{"d_mlp": 512, "norm_eps": 1e-05, "positions": "rope", "init": "normal", "lr": 0.0118, "lr_mult_up": 0.964}
Each number is 500 + 25 x the weight over its row's rms, rounded and kept within 0 to 999. Layers, rows and columns count from 0. Numbers have three digits each. The size before them is the row's rms in percent of the matrix's.

# o: layer 2 attention output (transposed), 128x128, rms 0.203, rows 112-127, columns 0-127
# v: layer 2 attention value, 128x128, rms 0.259, rows 113-127, columns 0-127
# up: layer 2 MLP up, 512x128, rms 0.229, rows 0-36, columns 0-127
# down: layer 2 MLP down (transposed), 512x128, rms 0.114, rows 0-36, columns 0-127
o112 094:502524513537472485531513512504502453485507512512496548534499471484504472470520518466509509472504512500521469467511444482515506518457511509516515515493466509479503514510452551500513504413522494521510505520475488465545483504490476487493535499499506543488496536460495482493519469510491479494502482486514479493545535521497452541491485478470491528516515517494492568529499456557473504506487
v113 107:509526510495470492465480497478501505466487510479491535462486484533523481497473481501484523474432474493482515506507540506517476485515521527522558493504484473482561495519520526530510487552508487445504491486525471491491531469480444486525477515537563506508498536517477536494479479502469482473475524496520532510475497535500482492496542476513471480534534482487526554515494529471494472502508
o113 103:503490529513514523529497483507494521523466494474468527442543520480478496522489491549515550542490468513499485464503510498482505503504486518525541494528468504510497526523473488500502496528420410473522452519487510502498568481525511499495445478532494491508489508502504500506510486520471496454507507490515500512497501470514491521476468472526512487507559526517506526480482482512480499522464
v114 099:526433484528516488549503499529488547501505471506472473518434504494494519475492497444531492524520508503527524530511465478495535496524525520497450490454507523516477495517525499510495495506526492551453483481506486516526486486481511494488493519524483515479536458481486494518483498488502542507500502526524517474509462469518495460559475555533503511485498518520506461476523450513463510521476
o114 091:495476518493495501480538521477507506517547504513471484499469519481496512530512512498502473526485503538507522502483514499454542512577497493511473480432504526495486510525508472513479491546528490485456484523541498528489536452528530451459518473508458537527515470506486489511522493478512543499530519518459510506499461477505500514528495476492472499489480474477511464458522450472536514485513
v115 111:474509474454524481484517482505514470514458483484490433487465523492537491492517503488490517491496534506518545530489503473516455510507477542507448504485472511535471505485483497534512486514510510506535472538509495498515499522493526517535519457508533457484523476462525467522504480544514520483490548508535512546471509513511485453536487489541468482515561443503520500496489495494530479491506
o115 099:535512506496422541558491521497502516512462541500516484491500501488512531546516490509519442479476503498497513514533502506484487479489480488499480540463525487454520547522480491468533488504549469480484494493520507496468483477530451520531486506515517511505513477516534518516564501466491540456492530495498514456527478476491520457483508484481522487496489450484488502491474523512545486494506
v116 114:508479470517522483504463512447529519495508511518515509507481514498484509521540501478492498474517496529511496535487440512460541542508493522477464511515507521506494468505501535480492522529493510537486501479488471557523521537478472547522497433480441482475473521506550512482474491493469473525516514468501518481506497503532469532521489492469478538518488455527532451506506491515506523468463
o116 107:487449523511484503522501522426518508494498499481492473459535547507502470494504515491495493506486485534528496498495520487490538488536503513535458529482460562507484453496509532510487515544523506479466523515480479539520495496459510543527513437476473504492501505525542503502507510477477514512518525480476487522504491478532461517500511461465479469501478476508530478489516480530553534453504
v117 097:526485522502476537472489478519511510466529444512452490522488489541509492536498495504557532507535523492516489480504442500531531503481491524497546470504459525491516444533419499499450494521499484462504502516472491535497516495501524465512541510478502507499496547529502518492489472535465446490490498476483499502503499545466484527501516493514522502473522488543514486497497522488482469503486
o117 087:505487504519523489484527505520471539472536502522559492451520534498489433478496514520507538479479505452553526470557524484505533479481513506481493494487505466485492465503523505495506532453502469510515510510495522538509513499496526494503503480475426505517472498516504483465494463468462492489536491511478504542523461519474494537507498533475474479486492502500491498530487529535552518470484
v118 108:499488490489526470540502507493497478550486482471509529523476502524492546466527492466472491477472492523498509491448505504531503520549501501519475533517509504502484540471490491523522542525509509480510537538510511476494497541475445551492460461477476497476498452492526452501509466494493531464503484473517502538469510506543447478530487478518494470514553508477495493519493539499471527503526
o118 109:465513523522498502510512519511484496512484509516514452469516487454523525531490518510440486522475469490474520536522528479472521501522530486508469463485515462451531527501548536498475478454460496465496487527479483543511476492524510519526474500495542501506538533484478486505541521512503476511525508562465533477504478484488509454501534483487482463510484498516505530456542490524504466510487
v119 103:520509504522461479512465485490487509519550478487499504474493491494521497499531501491509504477507526493515481486497519529517539503535478502433546497495527496456563480521498490482528490537504501523519491508513506509482507440558518527484484515524475486483502454488514526505499481523484490486484533512513516454487483467509517459481486575526505518464539429520504496495468483520458468523474
o119 107:541517527522498485487525496439482538492482548454479525511548483535480482528521518493498485513520504496502485469508501496533498501471490498499519491517458462476514491515518486505480475502477502573483539514494510506534489533486483527534463492477515488485505531440457508513495489524521476420502484457492489510522509504510505533509507498451489489471485488471491524501507522540500495481571
v120 095:495478512510486569484525472546502521492553510471457474532495505520474450504494470465530512521493492502518506478470525488490486497470517527494534493489439506555454454473483522489497473495488487488523521426498509507526503498458493451496515507485511483461455516498524515518506489476503547493493496532471501526511514513522492524512502536541480485497528513501533490502506565503482496512508
o120 107:528487494498497533443455516471510503461565514488522486461553479514510493483476464501492504496535523488486486523502520489492502492488468535522508479500476532497503484526533489477480487476456471519539494478480476466498490521538480510545539466503509464511466509491522511495483523487484524487490490513514493518523539458511490533486525487561536454454547474495508460469539507529511522515512
v121 100:462501486497530481462485479502516505530479482491520460510518522482474528518526494539483472489496498529480537521502525519516464499516470467528494456487474501497483523539549526506492506492525483516517540443502483505498493519477532511532486470452453429458506517504516526523470512508486479511514511516496501517469515502484521487499537486500530525571456521464506456495472527485531534474516
o121 085:485523507549490468538494494512505488499484463514473544484473475466499470487512495477510494504525465484521534497500524512534500530521481517456499517522478475473513509524451492510500481547499508553515561481526463484493491533489524507511522516508514461472503495507468509486493510561505484525516508462469502493485454489485491491491493481511529516512506540462462489523440484578504509453524
v122 100:527476481478508503524512481513510462499503510487523521467494532485554511484480495481499480518480492483504521492520486482513504512485492541516483507457507472503513509504468478512484461541530498449501478549543520472528487478449520522516502500528526511491548465449495514476539494479514538480539510531490545487516468478468460478498486478540498482460571493531547512489454526519482491505488
o122 100:509469456454486535497486494505514504458511476490487504496453486504471517501469467494551472476522482531525487501502508524572512487517541506484505495492503488502548476479450465506486496492511495496496471505520548513517551519482519531476503509533506497516509482471501454508494484478526562437505506442492510486507529501485501470502492525508531449496545488503505534504478533510490530496550
v123 096:493503458480521471510524518472519490499472473481487536490516551473512518491530556477475523486502482466518532562475485491494497489555486493510499485541510512450551500536502493503505500501507512495497518564523514483491498480455497525485468559504515494524534508476543488513531456510485494540520518494517497458493505452473489483489494484457496505525480509492497472513492457475510503508434
o123 106:483495491532518510541518550437505504481516520501539456551499495491498476510503508548475438482541512529517497504484482502508468467503496487503529505479480488454473516467524454501492494502474511536505515464477504504462451486526483487478516521567535537510479500488501523498504454490519507514505538490513505508542476484505548484472477502500506543508461460513461509496537487503524490520492
v124 097:495516506459501551473533507502513463491464491492491473473489531496528495481496500482487472523505502494510523448503538479551423465502540462491508510505488489502469528472474492501503488457483536474525465512525527449490505478506542486498523563513552522499545475471498474504531523490511497489499486548506475531512485504486533495474500492485540475473525511504494517529501498513494490542549
o124 094:532542527449468544489518515472546536492481486475493500457487461510472468493541468495513512533476508493499523502560498512514492483523498496505497487448493480531533540477520535509472518513504468459493480512513476482489442472528475498525480526509506491538528479480480467522512483471505479539490523551520506475518516466514495489442538506504508500474488496482487529505513492461508499537538
v125 105:527536516465526504483496532494548478501475509512457497503447473520506532484495501474532499527498498495527531502525508536541505484487482478502486491498517503514536527500463508540487494517447510496467469532469517444467492500550527502465511504511547509534502486447520508519495479516522494471511488521585500472517495483476526471518491487528515507477523472524496486454475459497477485478467
o125 108:481478494486488506494526536471511498523465491505515489474468470486441509526526484459545502508474521483536480455490475493550429494471534488481486510566526482514473516524545484503485500560459484530511536519506551505481492484516515511479479484485508506494518499488576474508469481482500507508467489520532516501483500486500527496496502504538530472486489498514519480530513519455496532507472
v126 096:500488512486488536508529454468530550501545497499484500502456488509494463516532467521485464508539510538490515505506542508504498502490458504479481495433478534542455487504479520505476506476548491520534498450490479526535460511498475486480525521506492505519483454511522480468486480503522470524529514543503507500525519494461518494498518537469506525471522497528495459489521515513494551469452
o126 098:505515533476497508475533483518473481491506475518447503529455507492539491487513510500482478509449481552501532495507442473545519504479481530528513517498512479486515510481502467482467513452568495518524458486525523503533497470474582504504528521519524500507507533495501499506501520498552490507504457472488506459475484463510504561490483520459508491484504540510500490498476498499470501476504
v127 099:498498526498467509503510496516509517490508480473488463490515502492477456506487515532492461545477484496463501471496490513549462465480490479493552489527478511507518519506513497520468481465470507436513464467531533520527459477552507459466521539498523483498510478481517539497510516502509540479502449505482495505495516504522504500477488527571564457499505527475524516502500531515462487512534
o127 093:486503502520546528469539448512516475437485510486486500480486490506488460505466508520493497521547526505490507461494489483500523510489462494494527485502486483535495496492554479444497485499472502430513488493480507520544529521492521522496536511524507512457476553517488502514504564519517504447493463497488522514479514509504534457476490524483524527498497545513526471528528473484484518499463
up0 107:505547511480487457493488501498510478523500470546491517451548482521490512539498501489533491478499495459511514477524476500485456506494518531553526454476528467511530502459536465497479544499499481461538506522466467471487514515487532476517522555480502535507485535516490472523519500501492464496521514511534506527450473498498452491454466508524550514513485496477526506478490511515533493479497
down0 104:497541549518500475535512512466506487552483504533530546470525504488486452485466451497460461449512509505532534455503524508493508472493491531497494501521511474523482454509516455525484535483493473495494503533496497473501533494501502506538488466507544499561474501509493550483462481527484496530517532480502469480488522490502522548497532493458499489556478492490505496478517491473507498517486
up1 128:448525469526519470534476504461511515506492522483507454502528475484489474509495542500488467484526478492516515544503504483473483520472513486534497481542473505475500470500531533525475531470547492536495518453505519512507473481491541507500541493540493511454515489492474514466495521531512490465493528501559475461456467507499465498506467520507534497517539503463499490538514556497535478481510
down1 122:464527526516481548451535478550503483498522514551487501509470499537544529520515519491473520474537460510499476543494498533507496451547520486523487506479537510523476533498475452456546494491489483497496491493484497505518516500512475523465495533510501472502458486500496502490485493500463501508496491471477508494519478523462514514533525496496554522507506482495507496457429459461468501517526
up2 016:493529500501507476521535497500508509500470533514479505514482518489531497451474480515462551488498524535520509511461558506497493464507474503488509521494512532490510467466491497526507452570476503483507482522496508447464515500487493519504520495556495497503522524503512510426525524498491509474466488506524460533466528517482405504495505554471496484477518480479503512481514483501502508507492
down2 015:534544497491508503467469481495479545482471526522517490523487466481501499502530502512452503462547509511524502488504504469556514499487482521468458489469504548509521536507493564485531509510521464503524471477525516497519496444510511504462511510501515482494531474505506506501468539449463494467525497474522557470521515496525522479502480523492506494448486457472488510547489487478484516474530
up3 081:484553505510478471476464553533480490495446525502449487494542497521531508466502484494513494485517446490481459526512465536467507502490457518466489531486486489538452499497540514481467481483480446538528530510536499535519519499500540472494517530489507507485508544482498499460504493452493518551530500520510494481515495514512467520517531513524473473526536481500476481476517516514493501495491
down3 076:509518480475521503471543533495503478511498472511528480483569500490479506512531462522468482512522481519501542468442487483467533542503563468509507478552483504508518527457470492518494487541504510511503458502501520488509463502477446502516517521508480486509476489520515506515482483467532543474512487470492507545540480520508491497508474504475498461508498536548515464508516482457479514492456
up4 054:478533497482545501504532505514478494463511516452519465487494514467500523487499519481517457493511488502485483489510507545490493500531516475532508491466517507477486498516513547535492490479488474499538501464475480548445473561490486484520510513497473460479507488532467510541509498526528498520453473513462479518511507473484515461504462545523509502524552568529485511502504492534491501443485
down4 053:503472479537458522505508513518510468510516465514490541509518504487500484475522499510498524487530498478542570490463493475557517506519495504488480494502513490578464535531464469519497528537489491503480479474518514489507501463479534517484477439446476502512504503511535509450495465513474470471527516516511536490497505478477490533538478508470458489472510508505489501523519514547510476520473
up5 117:520494517517506505490517503513455520500517543529510464557506499498481527442498504522497529536556511527483484534484516495465508509491546524502462466464503489454505479467458526495470511530500506527520518502519472452499514472471495494499500507504526466468444524507481521493507467482468537540508498477470515489507496490506557478482556481481492487490502463548496468530521479514480476477517
down5 114:500532457509452497456513528489489488454460489511482495556531535505484500492506494492459495494548493518517528513493497468487473491489443488501513512482503473457483498520493530481519527440499481518525505518506463499472545488495525517551469474501490522447492490478531496452550496527499531535508507516538509485499537496550515525487489536493497449536495500505494496511492490492538501472535
up6 119:489490457522508511480506527473514486490487500520537459498496522450494502514519514499483532498502469512478510534532491502508522498538470488498530482481464508530486528523482482474469456535495497460451492529492461493486465489511480528490528506504497520489474476539562478475463485524506526523568475560480498502509511523545502500538498502498489537540492502465547492456496465498522470477467
down6 117:550518462528485514497491503534515479523503482464530549522472497564480543494497504519485520507488483491505526495492435515490477540481462499493515484519505487525499525539482465524500515492464450516531486529521507511502498489462479508471481471492512478494464489484501542454503460496470511522495495439525526488530505519471497547542517492518493498498510511491460491548536488475482445507491
up7 101:559470488508497481518505470482476509501502454540492513493519524491507483485485496484509495539477479509510532491511519507496478495507507515505491499512509474465546537523507456501513464486440521544468520499443516471476491516503524557483529534473491442519465520475519498532510491529441509509542504510516492499486526525508463478477472512545520492497467515479492472519520484503518526442451
down7 099:461549477498511495532497477536505502477496510508495496523465493464534530522510496510478491482503538481512488519509493490454514533498518526484474503472467501534459453506493540480455536534501486495512533498545443506512512508492501464509510472542503522513511478531484535469462491481507484463500448527512499500524508480530523484529555471497468507500505541469490566485452489516469492505531
up8 088:507478500488494447517488507575484544470548494523491513490478500526502518491506474489482481492493464554483514501495473499483513505521472511470493514494489526488502494503548467490501509481531550463463490503516502494509476545493567511502500524480515541493502490506513499479480487504500547473460460476542463545503470516477502538514491531488506442472525460485468532555505494489521512517486
down8 087:544472490506552513523494453465502546489495477499505476467520498488542520552481521476544487505525558493519491471500517491509518516492513506482527475525480502500496494507493539500465502515529532542537478461502502482461518464502490494467497481499467529483492486448466505471468508454460507540486497492527471470508510483553523536515512507502523512469456475469460514510500477511499497546521
up9 110:508526471530503480487475535517491511500499471483499559500521527486469527459522520496509526475470472555497543452521490481519482469488479516521537508506511499451539523493492519496493471513485537484501494503474512473502497521506519448480518509545489456494525535479513499474509486518483485562524524482508477465512520525493466488478509455495529492470497537455511502441491561505512478484474
down9 105:516541505513499532465538468517483571512501497501463507500449515491513522502506451512506491525496464495522489536538513508520493500470501491509503517510487453543532435472461517546499534513491537481474505541528476511501497484495528477481525455485489482513480463494483509522499499502544504527511481485468484482519509458491496488519437480478515473458486545464533526488525525520512480490491
up10 111:491503483532527473495522440504534486486511534532528548503480536496521484486543477503495488483492503546473498529485549514482488466454441493502493507513452471518505476503481523486495455512510523492533475508524502472488555520485486487485517548484512493542473495531497447508529505508495499478462472484545541479474506547485459500492497500498545499498469492521498481466544522475496521511500
down10 104:490554537532517488521517493499506525510499505527565509518441526471477537473492515488488500468488483515515556506526527501486534519494492477460492485518500515481546492456524508477524487530500497550531464489506518514487446493500516470519446455513504497525506498511511468502518488489487500488493463460521520464512482487503514493518487517511450494487461482519485538502508476556488472501436
up11 106:463552485515470481492494475466495509556498509507531465499521507470502491573460494523521498531519514510511443466495482507470481484494524501477534466491471499482475499540492514452507504499454502483483539543497519506550458502492478511500506508543487519519492456506489483505487518527479476464519489534520503493524450530496512519500478588498489477481510527467481515502515519495521514501506
down11 097:506465521476498522471470509500459503465527505485443525492458510523493501466514495512474490505483493516524532464485488530466515551529479530477439521493507473481521532517499486493486473515539515487505489517533546448486512497512498461503506512494454480498492571467487500501513528500514552553487509521509499517468504493495515473514549493513496524507475473536527500546507457518455511487500
up12 134:495501499539553494462503446525456493466540480511511484456502477480491469497497482531466520515516549474515497480459506485514480492464480524536445498516497483507511491523496508526457498485482578484480517496495505481500502507487450477492503503515497461543504508495520464522460551508527546484524521513515538513510493542507522493470519491523477492486453496534478506544498512503529477501525
down12 114:495494517542550509512499518519539491497509490489531523523490518488508480451472520474506465489510545484520501521469460460523509513478495477487489463468509477482447523534549480521516517482504488499524488493522519461508492493492531459507495463546443524498504507522523514490500493510478513507533504516576525439489502561497514516484493504436499534466500473482484469466498510475504503497502
up13 065:478458516534513502513532458538480515497559485473531511466550482503503544507490497479522477500499529516543469468419517510497504512511461485515469447514521528517500526510474475469481526481475504513515470526499506465512507501489493488511504465495488530543449524498491502484509553489480485465541477518504505509502470485491530441513536497495477501502537517526519497479499495532453501510491
down13 066:508502490512512488501525458504487529516482530551555543463525446526542515509518524516511488513492508529522484494416474486506479523480481474524503471550491549450471503517471513488497516464477501523525504496520562468474526491541486472485533490511469520517486514504478504475495477511492509487502482499546512495518464490499519470481513530461508457458491506477535488498498499505504471526475
up14 092:527532524495512505517468493503521489505493506532519519511495534473497517472510488502543489475469501505461506533497540496490491494512533542471522513481472534506532514492524463481483454511513482433459459529438511495527500513496531476501540503510480485518505474475545477499529476539468505530497448507491486501532492446501514519477455532570506476516502491493508492472458501490472531497475
down14 088:540482537471524500504489503465496530550484493481488508516490491518499494508500502483482503500512501515532502490500525473524494487449496517482484481511468529526528497496494538524418454526481510525517503504522552488478497516499559479518514460536508514466472524480501454498470490497466485517498551482504498477493487456544481475485552518530499500455526524508489516510520461485448553521510
up15 060:493457482478499503515542514509521504481515484463501475499477528470462482470536547504532478523537498487517548514536521499514488537513528559501489457549510515500547510507464455514495480454488507491518501474473489511479517492480544590485517536523513507522465505495534486511500511524487513477477478491524445480513505508481452503481483502455490489494467485490503518518492507489466507481514
down15 062:456502494488515513449447491474504495464516500445539528468492507529532496530474496501475497485454477502475475494496522541486539511474510489507450506448498526525507541504508573496520467524511511509518540501502486501511470479543488496519534522498512566506545466501509502459502501450495510497507496485491530517507476472498497489503528496493506501492530482463479490478469483526503520478561
up16 120:526536513513515461488485504508427530467510470532545486496475526531528465520479466523527510504492478499486473517443518502500460494505521516483494555509526513495472493484493517432512537503495525522480501499487536507536533473473542493466466487512542444465495484504471490506490478504512513511512473513510568477500483522491510482485510465502476495515514488501513478514500478482513566501484
down16 120:492503474486536519475482491500553502514475505524471493517484510458471470507507535483478510473544475510505502490512493458497508491536476499543504495476493479520468482496496533534507423499502502546516504495511499502516490475559488525487515507525516532554515500498450539507496466536471498518508517526427478535488499511494512446467434504519514528524489504519513498522482454500482504475506
up17 134:472506529479503453496516488463488479493541465525504437498504481522479534467532489513493503498476531487534483507473488563532512520567521513482480518486498472480509526500466467475489509476516525472469530533487481472543493475490513522487483534524539501504497488538527460487526488524489452523510468478498535498533513517439510485511471518503538463504505536496495463514486487498508532494528
down17 156:465526489530509519476502491544465476515486509519475547500495509517542484474501516488502519476527513456501518548501487513522486479534542460534498498512534491515519452529475480467505508467484525530519538497498524478497511523522460519447418496545508497488479507503489483496479498482516512494544493467530506467473491465486489492474525470494506417510485526511499495478502533515504524512530
up18 124:494511509481519506491498500511491510466535517499493491457518459494491531512495517518487540491516520508455488521470539511490498503475522461515512537551490505494476489477495490468525491539516540537496455470521525499481550495440488561464534499511455523512466524504512510515465501472482451503524532502490534483490500469481495497511555481494474502482470443527506464540546518495504469518488
down18 123:515519476518486497524507508519518509477484468541524530518499495500472538494499529488489480472524551456433475514498490577522491469524475491535516486488503488475476519493500497488547505505519490508436483474501470528460523526485534454511494476494473531483472497506486504502505495488464498486480535541548521482458465491531453459519485497517504528460489501485492491529535519538516483517512
up19 131:441469529499549472514525517510448469521478502512465460496475468482460520523468506545496514517513456509508510504495482507463507507521486500523467493518523483478462458475482513509510491496555484507503525493459521547492499492500534466498509483509458501520515515497536488540523501517511504507481529525509463461516507492473512487565504472478479476500482515528452503564517530470529515514494
down19 139:491484511514518502492498495554491482557523539473460549501445460524525505444474489477534532563527527516528478519560516490504506536493479487473506475493508434527485503515495510468477509524541497448455509475494499455503478470488511522535506508476515459506503499454510509520505503502464522485473498485482496480535496506525478504504517531464487496490522529501498517506504496518476483479491
up20 107:508513514480518487496481495522534471465491530518481493492485460519526490449537527490508506509539510460518469488519522466542519500492467483500458516499521504540515498504455511485470495484508515507495448508561449505530542473518511540498500498495496480524451472528489493482437508501518447481521457534465504499525472510519502515495540523502479522534516495482515479521478557504513535471482
down20 096:479461547520529451492555532504486537507483495505482550555505495474525533512515476491519467512478491537492496512493487507544482497456497513500489513512455523473527457485476515484497508544482483494510496464497495472487469548490527499518502476492472517510534520506547522521529502515456505519472501468524488502473495511548480457469472532476479477437532517486490475506487490500503501532461
up21 108:465497490449503459506473537483510521480508495526483485491504474500485481526579527505516483467493496492487491490520506508507511565529519486503482500474443504492498507548520489481517487537519451502490490445528501516502540494487554491500502538516520482509568511521516513522492508488519507467466488518469508449516531491524469475502470512512509512520499532491507465495473517422495492475503
down21 102:516517496474521507533459501531448505474457498549484476534510468498504488517514492482506509469437489484520523493488488488503528496535516534476490540540547498529499481487500513541534511500477534505503489498484525498550498497507443510496514440494470515495506470514537469494483542467549469460530540489492476510485472462489511515518517500481486492472495466517491490479552467546494492489497
up22 142:493444525495501534507494535477482487511476528493514519524470494476504494488520541502564493477507520498489457546515468512512511542553493485518499476485500502520516505527517494466491493484514546507510514472514506514489549483516490527449471543475488489515510519493492452485452499492513513492496471505488488516526526533520467493484449457487531506430469518447527498490502520488525452533485
down22 134:507498496531504519518480500514526528497485501466524492496485494453502496510487480517502477446496495510511465553494550509485476511532502532483477486487473528475549500449510504488462523498532514550478497457494546533552473540499476483537475459551482476462489483538468506496519506494522482512515490520505480514473469493493480551478493512452495554501519481496494502529500475510551508461514
up23 125:489503482499483497484466465488474507469493474485495524446499479506511502502517483492492512486536547511549477506524463483494511462478474497505532462513485467534517467501511556477474502486555529543506552475508487442544480545495518512489518492474483490506509475499513487528452505483521518497528514499499561516479533463524493488499527503510496503504477501527508475577503485494510451523529
down23 120:466500524440473527467473467535511519482503513495454503511494531490507492486478499533504477451530508463545464530501502492533459472504526521480547494510497495499532490498481456529505480510485494486478540534546479483488495519512550508531477506496503494485492469514490504470499474488457498525507501520501485481509556520557496476517478504523475553508503509482465515546535489468548472482468
up24 121:478485481465510470483542494490474489497522531474533479459516490545473510512507465522489523483529511484508463446477500463506553549482480459456507501520484507526475479522505500448502487485529505514536476476491489511494522504526484495516529494507474499523531500499519475518484491509565471520517514468503466469491518520493484421511550525502532506510501518506487508523571508484526525494501
down24 122:468480522490512499481475497495507534481502536517524502527462494532520501543476463499476487478500526504494507485503558463518538441498474464474473479494474479527475493473516500465506472532504496501558493504504503457484470524551537465523544508516483533486512507532476487501535481496504518490508491524501469530500478467475529509538501507439504493512529544485462488462511499510467550511538
up25 132:514475462536494505514501518466491488476513492477482531449519484478534482468516496480540517508483474519503486517511488502460547482477500490522495493490492507490484539507497564500465523506501483552493491544483472492512468525503471535493516446505511466473511543477526549510499479509486500489490502498479495490510498477481519501470589527523501457520493465516492483487558528556542479505501
down25 127:539469504513509502521503488484530519470502515480502491461500487542546462513523509458539534535454513535551465472519480469440498497485521487517506502470461484445512496460489511499505522526506502510475512520479536520506493480459486494521472500516513511526474486526557539483516498461516504483525478475516486505520492480516466544469458537509487548498487464532508497515534503514531476478514
up26 123:520557514453474459531474505463516547498530521496437461476480489501490533503493477489508483507463465472541512502519526448477487552517546497493486534494506534487485478550530469513504513482524509519482474516508475509508547482498533509463515456494537538445498515530492514514518528515503475492492484502496472489455509470488485496541516520515469483521510477515495472503487514540507505493507
down26 116:479493506485445476505479518498502466502461493490507518537459501480493473534470489504522523517503476503459514475525502520465501527505504467468500470479513465539506504469510547481493479534500532531503494521452509475535498507467519514536496488518479476501533494498504493451458512504447520522511484474457495527503489558527558530500492493525534528496465528491504531500521508450531488521553
up27 102:468473488477469497427464485535493539475504485493473526493467473567479503516472494524501515476495509529495506487520450474533509515566463519489509504516552450505505480482517496493477459485531484495508508530539544490501530525513462449519506518500497470550497515537519512492500502501502509513475519487536503493508469461492484487491522510495540496456500521491498492492481535467494551496508
down27 108:525483492487485518540527553536468524524479479487521495522498469557481488534447500530526528488506520457506501515524475498496543509539484532503475457504499484501461494477545528434460487491480530523503493502489509526552537500479505482515504454540477525502487499499525457506484530481537507487494510526476530502471527478460478512514514521459499486490488468472455512469505491486474492514496
up28 112:515540510480466515509490463486521504529521463515539540508519503522475462495495513528482491463474489519499477495495482511494501471490522568482500493520540460532521482479506495501510465485498486479499528518542479474530468513500451465530462480533477520476490486554505465553514504517499508497499458517505490533489537487506541516450492573520480484514469488453520490490468490506505530478510
down28 118:560500564523479479502496452443509465513513502520464503492496534523494473487509500471528496494531507479517456473494539514468519464518474508516523490501517474529505516474522533508488472533512485509562484511522509534492472504501471480483499489508454533477507482495497490541505483503466452501500521549508485473472527514527486519479504464528470557475469453449516476514504501504505524502489
up29 040:463501485514512498520527491514504483503516467524511508545479510462527551531476473560471470494503515486463519509482502500513528518532450501502458485477512497539489492479478494512482435506478500502530495482526519534496533461481509499484476550511528482488518498551513471532468520536472488461521506520429441518520491516495515502501462535522501517489515527502522496478471515486516520456495
down29 039:545517477473529480499472490508462518496531544492482462492499503506490459512507507523513515524482473478543459489465514497528490519504524520511524508561485487489513511532538556470510511496444514525531479536521515500518494495491506525481502471466500495494489510486498543491499503497527459478501475473539484492514499474544488491523472487490459551440546515492486489527515432502473496508450
up30 033:494479489512518509494516483523519540513528474501512485475512509505476541452449504488492480491529536467535501512470514509461478450522515507496489519478472468473536482482488464482474523495521501485525502529488533507507565506521460551501496478531558492506478513500502509460522480530522517494513486445462543497488491510486516528492483482459472508487536456513550493508500514459545478466517
down30 039:500487515535518475494518440509495498527502490512516514477510449528498477499473470464501499518532547483518491476517517524481467465491488497491480456462474493473541510511514500524510514472474515504532522486487539535517523556514487477478485469509534516518525494452478502513518507546515535494506470480475550476473469510486517530496449486495493476471497484518544483505518517443539448508539
up31 094:514501531478462505538509517480520487509491525568517516526491502474494502479496494451494507519481475473487514479517507507480505510539464570481510474447518528511493492509522460484547503461530479546498516513452492456515518523496490510509539508513498502478439499484519494491501540481501491472532515473494477454488522517560487476491519497478512523510522494441519479453496495504503540481532
down31 100:520522544503536470521489560512487469519508467497466526504459529473489450495499509470467474501520536476500515506453571486459505511530474501482491457483521489543481443480525482557549511490515500534507488490487495548519492524499463479501494496508505478505506498467500536497472485470524507511500508497504503463513531487497497518513488502470512497504475488518506465488535533458463523552490
up32 008:507481516504461478510505506476477491500464500494513545501514502525502505439496557481472517483528550489485477490549482526461493503503490500494505484482488485513498467482482509509513459489499576457536543512510466508477526503480546522518494463479507540520513460507478512502487517573517466527516494525512519495484546487465518491502514477500512472476522514498546474529449533516502529519514
down32 006:525476532523474495494494505500482488522505458515526510542505512508471462506469511471489460479527538500522486458484469521460482530489557522507512504444514505500470504468465473496484466501471513498499510526520534521487527504473514548524528475485505554503501503462468530512517504539487445504512493541493511495546477510463491535510516466522488502482472497491500463507495514480478506580467
up33 011:468520453510515537487478458533517502501492489520516454509499517459496486518502467523518480519488478511497495534536482498498475545515473496490476508486487511511499504514512472538482491509486455504464536515478475521470504493501525515476483508512498513568499523502532466473471464511448530508542515527522474491536529479536453492510472549512457539482447509514528513484516548468539511485515
down33 010:547563460502521493490483476511486453508514501496509514512448498521490491485537437470487469500504529495525515518492504525467485542491513501501468496563511514494437502527507535477499516508470477533488460480514511510516509534472514466521498489506505526504502527493523518502491463467507536546538501458495493500516464471528494495500541468493437511467507458525499545502501498507462496486495
up34 137:477513482501417473459526484462545489465508531505501479518498502506503510497503488493485535489528510466484534504524480500491520529499492513504461509491525522460543554487440517478533484508502488517557499477492473512523491475507555493503539496453521500502499492537537491508477528478535515532487517544505511491531483505503491472490530494482526470490503550459444504501464463489493490491494
down34 115:482490513490525521517492478502487475555484506534528522520480517512507471516492486538478475507500446500497535500514566528484497471506498546507482516533450459517504487515502481491444464508498506517523553496521494505497505535474482537477534503488485529444475515491475507483480490513477485512521527486442480515519487481480501537489499464560513517542501477460517504559480497506482489456493
up35 106:513538487502479539497507472502454484477524503504490457537511490513505491439560519534507527472514505461532459500502529478498468490494530493496501476483499563541499498534478474474482507473506481470514487511459458526449482513515501507494519529484537478530472482490532525522485507510507512477528523516533505473462508476500499451482513522495470526460496473514562473519506464535516517487507
down35 102:495494503501496466450485535509548483531512435531476522503499466565484484514504445535485467489530495532483504482474523460493473443488521492499464527492504529503533506468523515533521495519470495482545486493509554497482526474476513502500511497504499479495548504471539545480489478460537522472516553508489522497497495497508477508518478517442533482493495521480493528505520486508471488505506
up36 100:507518476490517505493526527491517474473491533535490471494497468514484499482522504472520495515504507489507582503507445497460465517559499548507463532486485498496516537519534474480458467498491476501531509494509506495478517539496533505519481519498504505527495523523496449438495520534495484504473495524487492461493501513481495461506521545551470486457482532501505475451470538486479493491545
down36 100:493565530517535486482472509492481498514480509478478511499516500528463471492516492508490533562525496468480499484466510503424532539494505529506492514491478477513503497535528508535474487487460453501500538465506502507537490475498511469509507515470462507512522487504489510516522459475491480477543497491495494496538487466533536466556495516494489532494465498517552515464556461495500467500487